config = dict(
    n_layer=9,
    norm='layernorm',
    attn_scale=0.125,
    decay_fraction=1.0,
    dataset='wikipedia_en',
)
Each number is 500 + 40 x the weight over the matrix's rms, rounded and kept within 0 to 999. Layers, rows and columns count from 0. Numbers have three digits each.

# layer 4 MLP down (transposed), 512x128, rms 0.0741, rows 340-365, columns 0-127
510518492500485523561581535512566527480523495467441449527465473557554442457501542457541571578503451547509481614474518403532486510436425459423489467502454499494453488455492459485445539504512514535542544476513539619525525509500547460494484446553487489488585472490533478598595452482471526465459483484558571474503468529533549490534517478415502503501505471495445531504536538451533432585550
556468525465501475441421494522458513435503475560428482442561491490518525492427555485520458480532466499495445516475450486559505469526487438509523540530523584489555479435492571551499519483472475554527534443528527519520547529480512465527521498495435549557538508604527509442459486493512523514504523464445441455454487442496472527467477529627503484412537529530478574473545489509430503472524
494487566519510442588512519395537468524500465488528518585552507524531475520437526540468538490487511483499488452481519502433461458546462508518535427484491491457515560541474529419591453523456485376546434433574450555536531531554458483500561473441533445399504516516536440524491521533507488456421562528420551491530521444505489549469499446448525535508359523540490488467535554451520489538482
460497449508458469487458504536510465509512498568493509532575445505479537519575525480492461454492514489492503529432515480483508519425510557472458506505438409479512492534563564472485492479448453593507468448492425432455568479557532510539522447508472534478502560568474468486451480513450459578519477456548503523497442541530480501458487503534533410516543525486514499518505621504520494507515
538405545440482460458584473468525502490543547517599518511468514402497471493520447521554517496557459483486430525504461493550580468543508460524546532516488498440445467479524540533489461578530535450535437569493472490476510472503526564451463448534602449461528424447509550515541576474477483522534530531584440533515412454517460425494468497484526535506550477571487489502465466447517452430516
481528453521465513536479445553467491493516520501515524529497477524476515476561477551447500505469458489486477529501606515448483526529509503534514480570525430562558579488492450510507543440518597587437382508471484511461512530496530413476494540505489425576421512485576447506475559542552567460462464504516496495517563518497515468501450486534464508461407538439510558467494540501405501499460
533524506534524503551473486490513473513515579472486479528443517484456470445592580440498539433507521499481458538506561441527597457439480507518424446524478447528476525485560493509493516463518455509525486422518486483508576496549447434506509507472512544476561447564430454535518433507500494470545469529508539487601571542545554527568412506489529562587529528409613465628481548472447505484485
492452451494492492405484445528503488481552473520506476506540523476487512517533494552485498425512543484531558528502487435504604528518535459524475536534487474551477508452531523508521493527455547546484477438507489489433603506431452461462497496472495512496527437445494524471505519559522535449499545511507540516503488469558564558481444563488578552583566561545484483447481514549455507438485
546557485503419526547577474564568515446506498505524529536526501475540496490532474483485532490527532533502463529536517515469486508522453577500521531419511428466509495454449463605478464478496449516475531517537517525479475528449488502517482521541511532496467551552526487517532438521500496496530493489482449462480499442551496589465536438522526525508493490507454524527426528530481458492456
537477473439523571485559581531565478525480530520530510514491544511395472418527597532506469479498498469491534525439515470492424497519400463530468537431476457456522493571458481501516520508497455506506431541448454513443513510469505494522509441521570537540481520478498585458491521452504510576550466461454536528560481416472506485556503473500593455521543399489420396432525457471480490546507
468463502500449511478505557579453508489559580513557483598484520443523435497458428500519456507480474476428537575500503479608547429562544377456489510532550467461499544491506402479486537475542511472501466447445469485481440507490417461484382453508576460483491472530531515464487484472437484516516506477517525432426536480454462489431500469504479443465528472511460511582504483483453491446512
504487507531529491548465536447473601497501522524453471550499512527529515510497484453513488473533548488540499546505584497559484439494533527483563508536534508495573516518457484468524481463538556482452529511521593455560576516473582488459505510510570483540565488523512508490476493476524488555487474550455474507572510448434425470481538508524424541584436503519499449505474513451518480529543
520536442541510504465470507510496530540458498504512452532502533520340481463544476454570580511462435491515557475470524519486479504439532486567521462563511451434621538513495529451524526528546502498513514396557563548509445451586525536499513517543475479530562469488447548514557485487608477472498518471531481623489417566437488540504439547534575456523580481518566510537517470453473466508475
481551564515545491444473494476552478521449521475436511532514501485463486479438492483512387533494507479468492517557476547433550472513463439507448507511521464535427467420463493475478482479463527496465569532554427390473495530524565521448541526549505497443570526537508418581410530505507523459511492513512549490496520474500462492525501517500501502501501543544473564429539454417520455476486
560491446503536428520521535500469455581557520488485517471613523460538424479496516478496411507510520470463449484545445559522559462482507465429459498537504526482509453512518433562551500477487558524546524494472540527515489500444439499464492479456528566486511597517470519533473525406446545470430532438482510468427491508486455523540450446472442552478469484535496521494561493490552500509563
516578523507492423521454506541467433566512505449467526473509526559595523467480544572559544535514468507430497524520372464477476576452514483546560568496528524461478463583441480423422468591515553499543449523517518534419530522577476475485507477475499513478553476492438533486456474464499516499431505466509518592502514506524537493503527426416517536518487521493503547512567548466539523566460
477508531497511526552463503454456484469446482508556491544499504568499521585525501469531495475465486504473527521534550487491494467558521489485546404519534477453500477515547461494551435482484524565459526562520541429446496573511464466488489508501504581490482524502482485534483516489496504495514479512477464454530550522465544484488543442438458501525478557399514548539422496513460522524495
491571501476457444558522463491511524524472510507516505491512513527495508573462511474492556465514499520502511503531518497530506517546528461484526499478531506538523501489486524503505512482542444544487532514529469502608470511523552501541458506528497488514492548508561444506500524580479515535516523560476542512497502498520510455527536496461506551504464539530529526505475519418432549489552
468502601502489461499500485462462476521544545525509579570545507477529527564540535487500542537527522477452484474534518496494482512524550529485496473534486503528535452452485472497476474428451505454526486520518531544511542463446468470477486517454458564526539538480535464583514502528470507486497515505502516570525520480518467547479536500541588457482585592536480479523543439608552531529444
504542529517476551436527519512476512494537479527547424422468583515436473518466533513449477464549534494498499441461473472509492536469555515482462496502496507512538515593473444538481571534503415466519522435468484514536532469412578499569494526478453517498538513495550484501475605506454513495495578489499546518536548543528502492479498618495488435398580479542522440473447497579496485446531
501539504527445458578498475507516453448491461538519507563518470512446455526520560515539539510517501435515467436454493518506437498486505457469491466492450467466460532519518454546512492480507579470521490510492527473420525553466503542588527551533497498511491523530496457527515439497601480472452527545494486509507464520525540440431466430437539463527501532588462478465519545516469524469530
560475474529539463571560613502475528529541542499483508570476482518574461507506566517478407515442466493475454499551502451453543421440518525478488512486497492508502566483485509508581504515527541589501503405471500502593433510459451533552488541466532484451531517506439476507537499531501510501536470549492488491498515483456497451528514474515476552522482480560510503506509504416519545523501
453420456472522436445437521453503494493579461535448485505497516449536532567484540505536548545545586479479480523445508525498471511555580463525483533528482491393447485550513481521487491601427467524597550517499457530557465555468459628471514435521472495486505533454469512422513522570483534523576454526508543555569444444435512448476529476447498424501473534481542474528527435497448424428425
526500489458543512523459501563481528441504543500490505483488543513501505566611449552452511511531594547503491508505437464493460505453499545554483516472550456550507455533513508496470525496544584520582505491511517517470428555604490486542500470565514436440445544506485440550514541548446564467479517438514576498472533534455495426483511483494482534520547481461503503508485527536516452488369
462494555539479525593521602441529422429525459477532532511523465550497525463511479459494448541523477476526529458581470479462537537557483516544462406465464550444526539501520515467467491527554525535499521451592504511563522545546516469514552551520443495510425491514481528458488469623539492460455554504466531476550527520472475503486540479560556479591503509539486604518439438510452481486501
486539490545453453369549513414491445553497488486512488549512436535543565563447535528410442544503491553549501577570510520502480513519426504532651475502521483532499497483516487537478538472499496575501516463469483542480489503510484454518549538426581456496496478490535608439495535463504520526521486511457513529436507554531485471516534456528452541452522466454433499487538570526477462441510
# layer 4 MLP up, 512x128, rms 0.0738, rows 341-365, columns 0-127
490465484479527526514521548536466459456484509530562503464515526498458515433449488498495507485512525432561466429541485536525485453578537512542531447547526491543489521503529485528593495551480539543471504535513430420451551491504493540495464501550458486528408547504542533587499501483449466460453534572550534476518551458493492543551529530579538413513552420580513556487517525501556455532538
462447478458479540495487444501521433577471507488472502492489506526517537522532500495477521498523494525532483481532503484437501497440477551459572464504472492462535624520487511449592487507465426486535641593519511484485441484519473523416518455445490536497528466557495495555502447519462470500579545568512583531534482518503486498462424582457477503462512485509496500521500512436485481494503
592520547493493509499539462504448438532532492517478560498464519543537543475481548549442558490464534544525451551549513451458455541518422545553561563516490449480527441530466508542506495543404501488507493548500532476483503498478493525542514409513514442497487505551481510496483502524554466471470474522543597511516504484518445450436551520451504479507477515517538568491451525528579503499548
541507524517551544494525499481549496490457471430407500475511514482470532495444506532596480613506414441488453480526543486512523556487496497521485487513501561513503417484496544477577549455481479546517481458405476532528509535458511528521551491474509538409497537476406532483454499489519454594518524509555470505532479433483559487537503480590466472499527457580485582494550523517488553385454
527468501593531478544489494523403475480509548516403525418505477510513498565479574485440559519506467420459531468546563585529482522429471428463507541486531552421494515535553468509424512463520459503473574551468503520518486453519482467553553511465481516542420483486502642527460446456445496504530454493500409500496448461543496512449496568448464557502454508541512551551450520548543483508517
523472514499431424423564501440476491514411463450544493523577441546474584506452438473496416491574469448494450498534467483423455472510568529513504547534496453498505431476542513479556509456492468540498540572555548440498443431483427520511432548565472541495537411440528453468497473545539486554470496544516400455410410464509453420466482458470500478521462460555524506404495565544462474503477
530548461492491475506441494487452512515574549458507549514424475503459503423506474451471489515511530571515519448492530512489474517501510547511519462536547493432484424494537494475448525476527491387436463539505491478495421452540487516503467572509573560466455463482426513523506433423507480539505489497492449484509478481497451478487499482426514498493507482579566530561470532426512508503512
491497459513578500455525543486451429444485454462491579469463527470479518445450450484468524520467449466501509514496529509460500474503471458456517498552497517495489496530574609451442557560475508471469484554445414560472498487524470514476504568525464490512464504481427428437498528480510499601466515466525533473481525587499506463517487503518479406565477515487518484521561466492476539525525
476536466523452481502509514508431491364483474505445513526512477500490490428484573533467424476518552483520476482566560432457485483515395490564533485526478424419567488548548528465526556569490502574551479531521477488501558493497537460491488476515479533534569544541536464535527451487625477508535489538565538528528427514476481496500512516461567504461530511538493514435454518446528537533530
573374341495502461466460506474522449519516478489553506473475495531434588532508460506514491497537530451541522457519508450480510493530515592484518524481512506504492486511469471497479391543452517488525484418513521563544518572495462460569560526500490523381489494585465458388422429477495502493568469547487513475491412496433534454488507515458517460480502494534535426551475445531501479522534
542444496468498485505549435464510443483493564488532530522565499520481425535433530482531520509506595485464515493428463474484579475541499471503510541551493485527494415560504526378511445513462527466475420435588391519470472600466548458533533498550537490509532553468463482486436546493533526475480493484480450455479502505493566442518512457511544499437502449521497486474472500506508542582542
413465627462479505529454451474569485461555452480500572485539463477490505514532462500501489496545555495528564535516537466468485537506440459516523464487510481498544496540568562476515487431573507506491416407466410491562467507424431456441509488568504587473498511409532454502560538494490425466508443526510528455527529435553575448507502572455420536540549498570488494467478624456488410459543
488462466572503586498518545453433522517473560521491465518523427506480531466508543510430573530554477515539479483549552504475478533565520529472477529478572514443533545483496492503538521562488470495501451477465503541533522490514531502554474575518567428589494606492491537438492442489597472499451514480474536512544491390425492479473514428520531476548491537537425505527485475551549507497465
543398556541507465533460481432484454489515513397441511440540539494481503486432475574573485416565517576481580481550619498518492467512509490418488476495487489559502447457562494505514483539513529506482468472564555570437516513521547503466432515478543541492477506544542462474489409526472461455550498488496476477493550535496471521554487547496531466497567565586513550547522466523502503443489
463535532540535466451532489471495467448487463479497484566483500528474501527577509499479504488563596491540491545478494518486476463538429551573409477527531492523497556497471522471499575492478488530516481495517460504539523455532539490599547493505516436498546440512497474516540469504503508468549461480534511407577491538480565528544440581529483437491454502515496494481530439589515557511433
521525453479558498435540517429574517501484540520500448566623439478457497505529536570488489519502472480520520457519504561457503428553540467503497502524527495534526569532419476589485501462551537555547456530480460527513554426446461541520512508549516447481517408521477415467531512468512526499494574504447466515399528521484512497445528480547534502512563507530573491465492466551533419504368
508475491521554475513573499468490514487533468455512472462508494523472493484540532475489511530475539519439567443439527509549516462495434578530453557479506531513463470481442470585526496551441542465525505476431544433451451507482450546538552512496468511502590459520501517476527435497502526444450530472486459507511532472423491478468447565502482435556515450449434496565581488448477449483447
509587395474516529534443495481467446436490564523497448487504502501476484501470479532495527461435434474574539495511465464506467505443458543506510539530469540482526479549470451486547471520503510488506447547519490465541427518525504536486517499486492468503482503522417477496487505508464509553526539465526477522584491446482486493493526446479521495532547435447492510546475466450475503506574
444533563508537545477484507555501410535481465452521450509556493461494541472516587589508511544483487444465540536524531444457480545431491488503540544505488516475512491535555479450465510447509502549490485506486526524480467523493490515479510553538449467483532434422465520539570374457491512487517529538514549503498516466517553478543456497533572483492408455497477521483459516568613514410502
453577471526485512477532471520493515502527445478454511502496549400548512520483546477433483485466496566499472477492505508465512467565518429464575549543494490459483495583477449545506412534483425479452488545514486515463487489529544437460540487477553483566463486501554529433514544540425588545471527510382501466504492397490511581486519491503521553488509490477481424604448460518483505489539
531503401537549462473513420510553541540500481486535496450560444519547491539501500492483498466521480499442473535508569543470465520448437516436559403518533574419457562468527511494623585474531489493521544477517534544490506487524490517555584515511544597472492461544500514469439499491443429500532572487460545514437524448609510468552548568560511457490483499475495433503476538502434492557434
519524513536520434531510583533483564554531578471495532501569478541485497448423515473466500541467505454503448465584441526527400497461569517468541399527526457582530508549519532584503475528489460514518538474487545537543491478444559506491478512499496519534512510525393493398530492472535508513457547536453486467488503447400484583412565481466562479497574497559491467507434512493425521460496
483466486530477472522494549528556471419501464514489464501513480501520511424460531497502503547524502508470515557530493469426512501570573454553537493483426482445483583535501581498477556533498562476484579421481500496538518457505407457534550546511527511513559492510490434496546512494477475442466461504530487520524450497505592495466471526499500477422547548432512496496531519510588490526488
432458458541515506522480543548610525503496532475537510479509501434506478487465540461541393495495594465519493471532594494525480483447496474474541458508506474459472474507560507468503502504518495544583431470560485535482501454449523508475459585459484513483506531482521430523493458470498469474472478543463545443420573475456485512469475460466522478488442422480469420414487564436438484465497
488496468521509491501540534494454524479474500521495513527538455439532540521496485517568481599510567463474490511508493580543457489584477506492483481573506557520599511526536579520470469521467439486542498488515504453509567494517509524509509514540492527431518468486487543512500548486510490436473496514469515515547501547497526529455507492504577469462436491498549541536467546490491634537489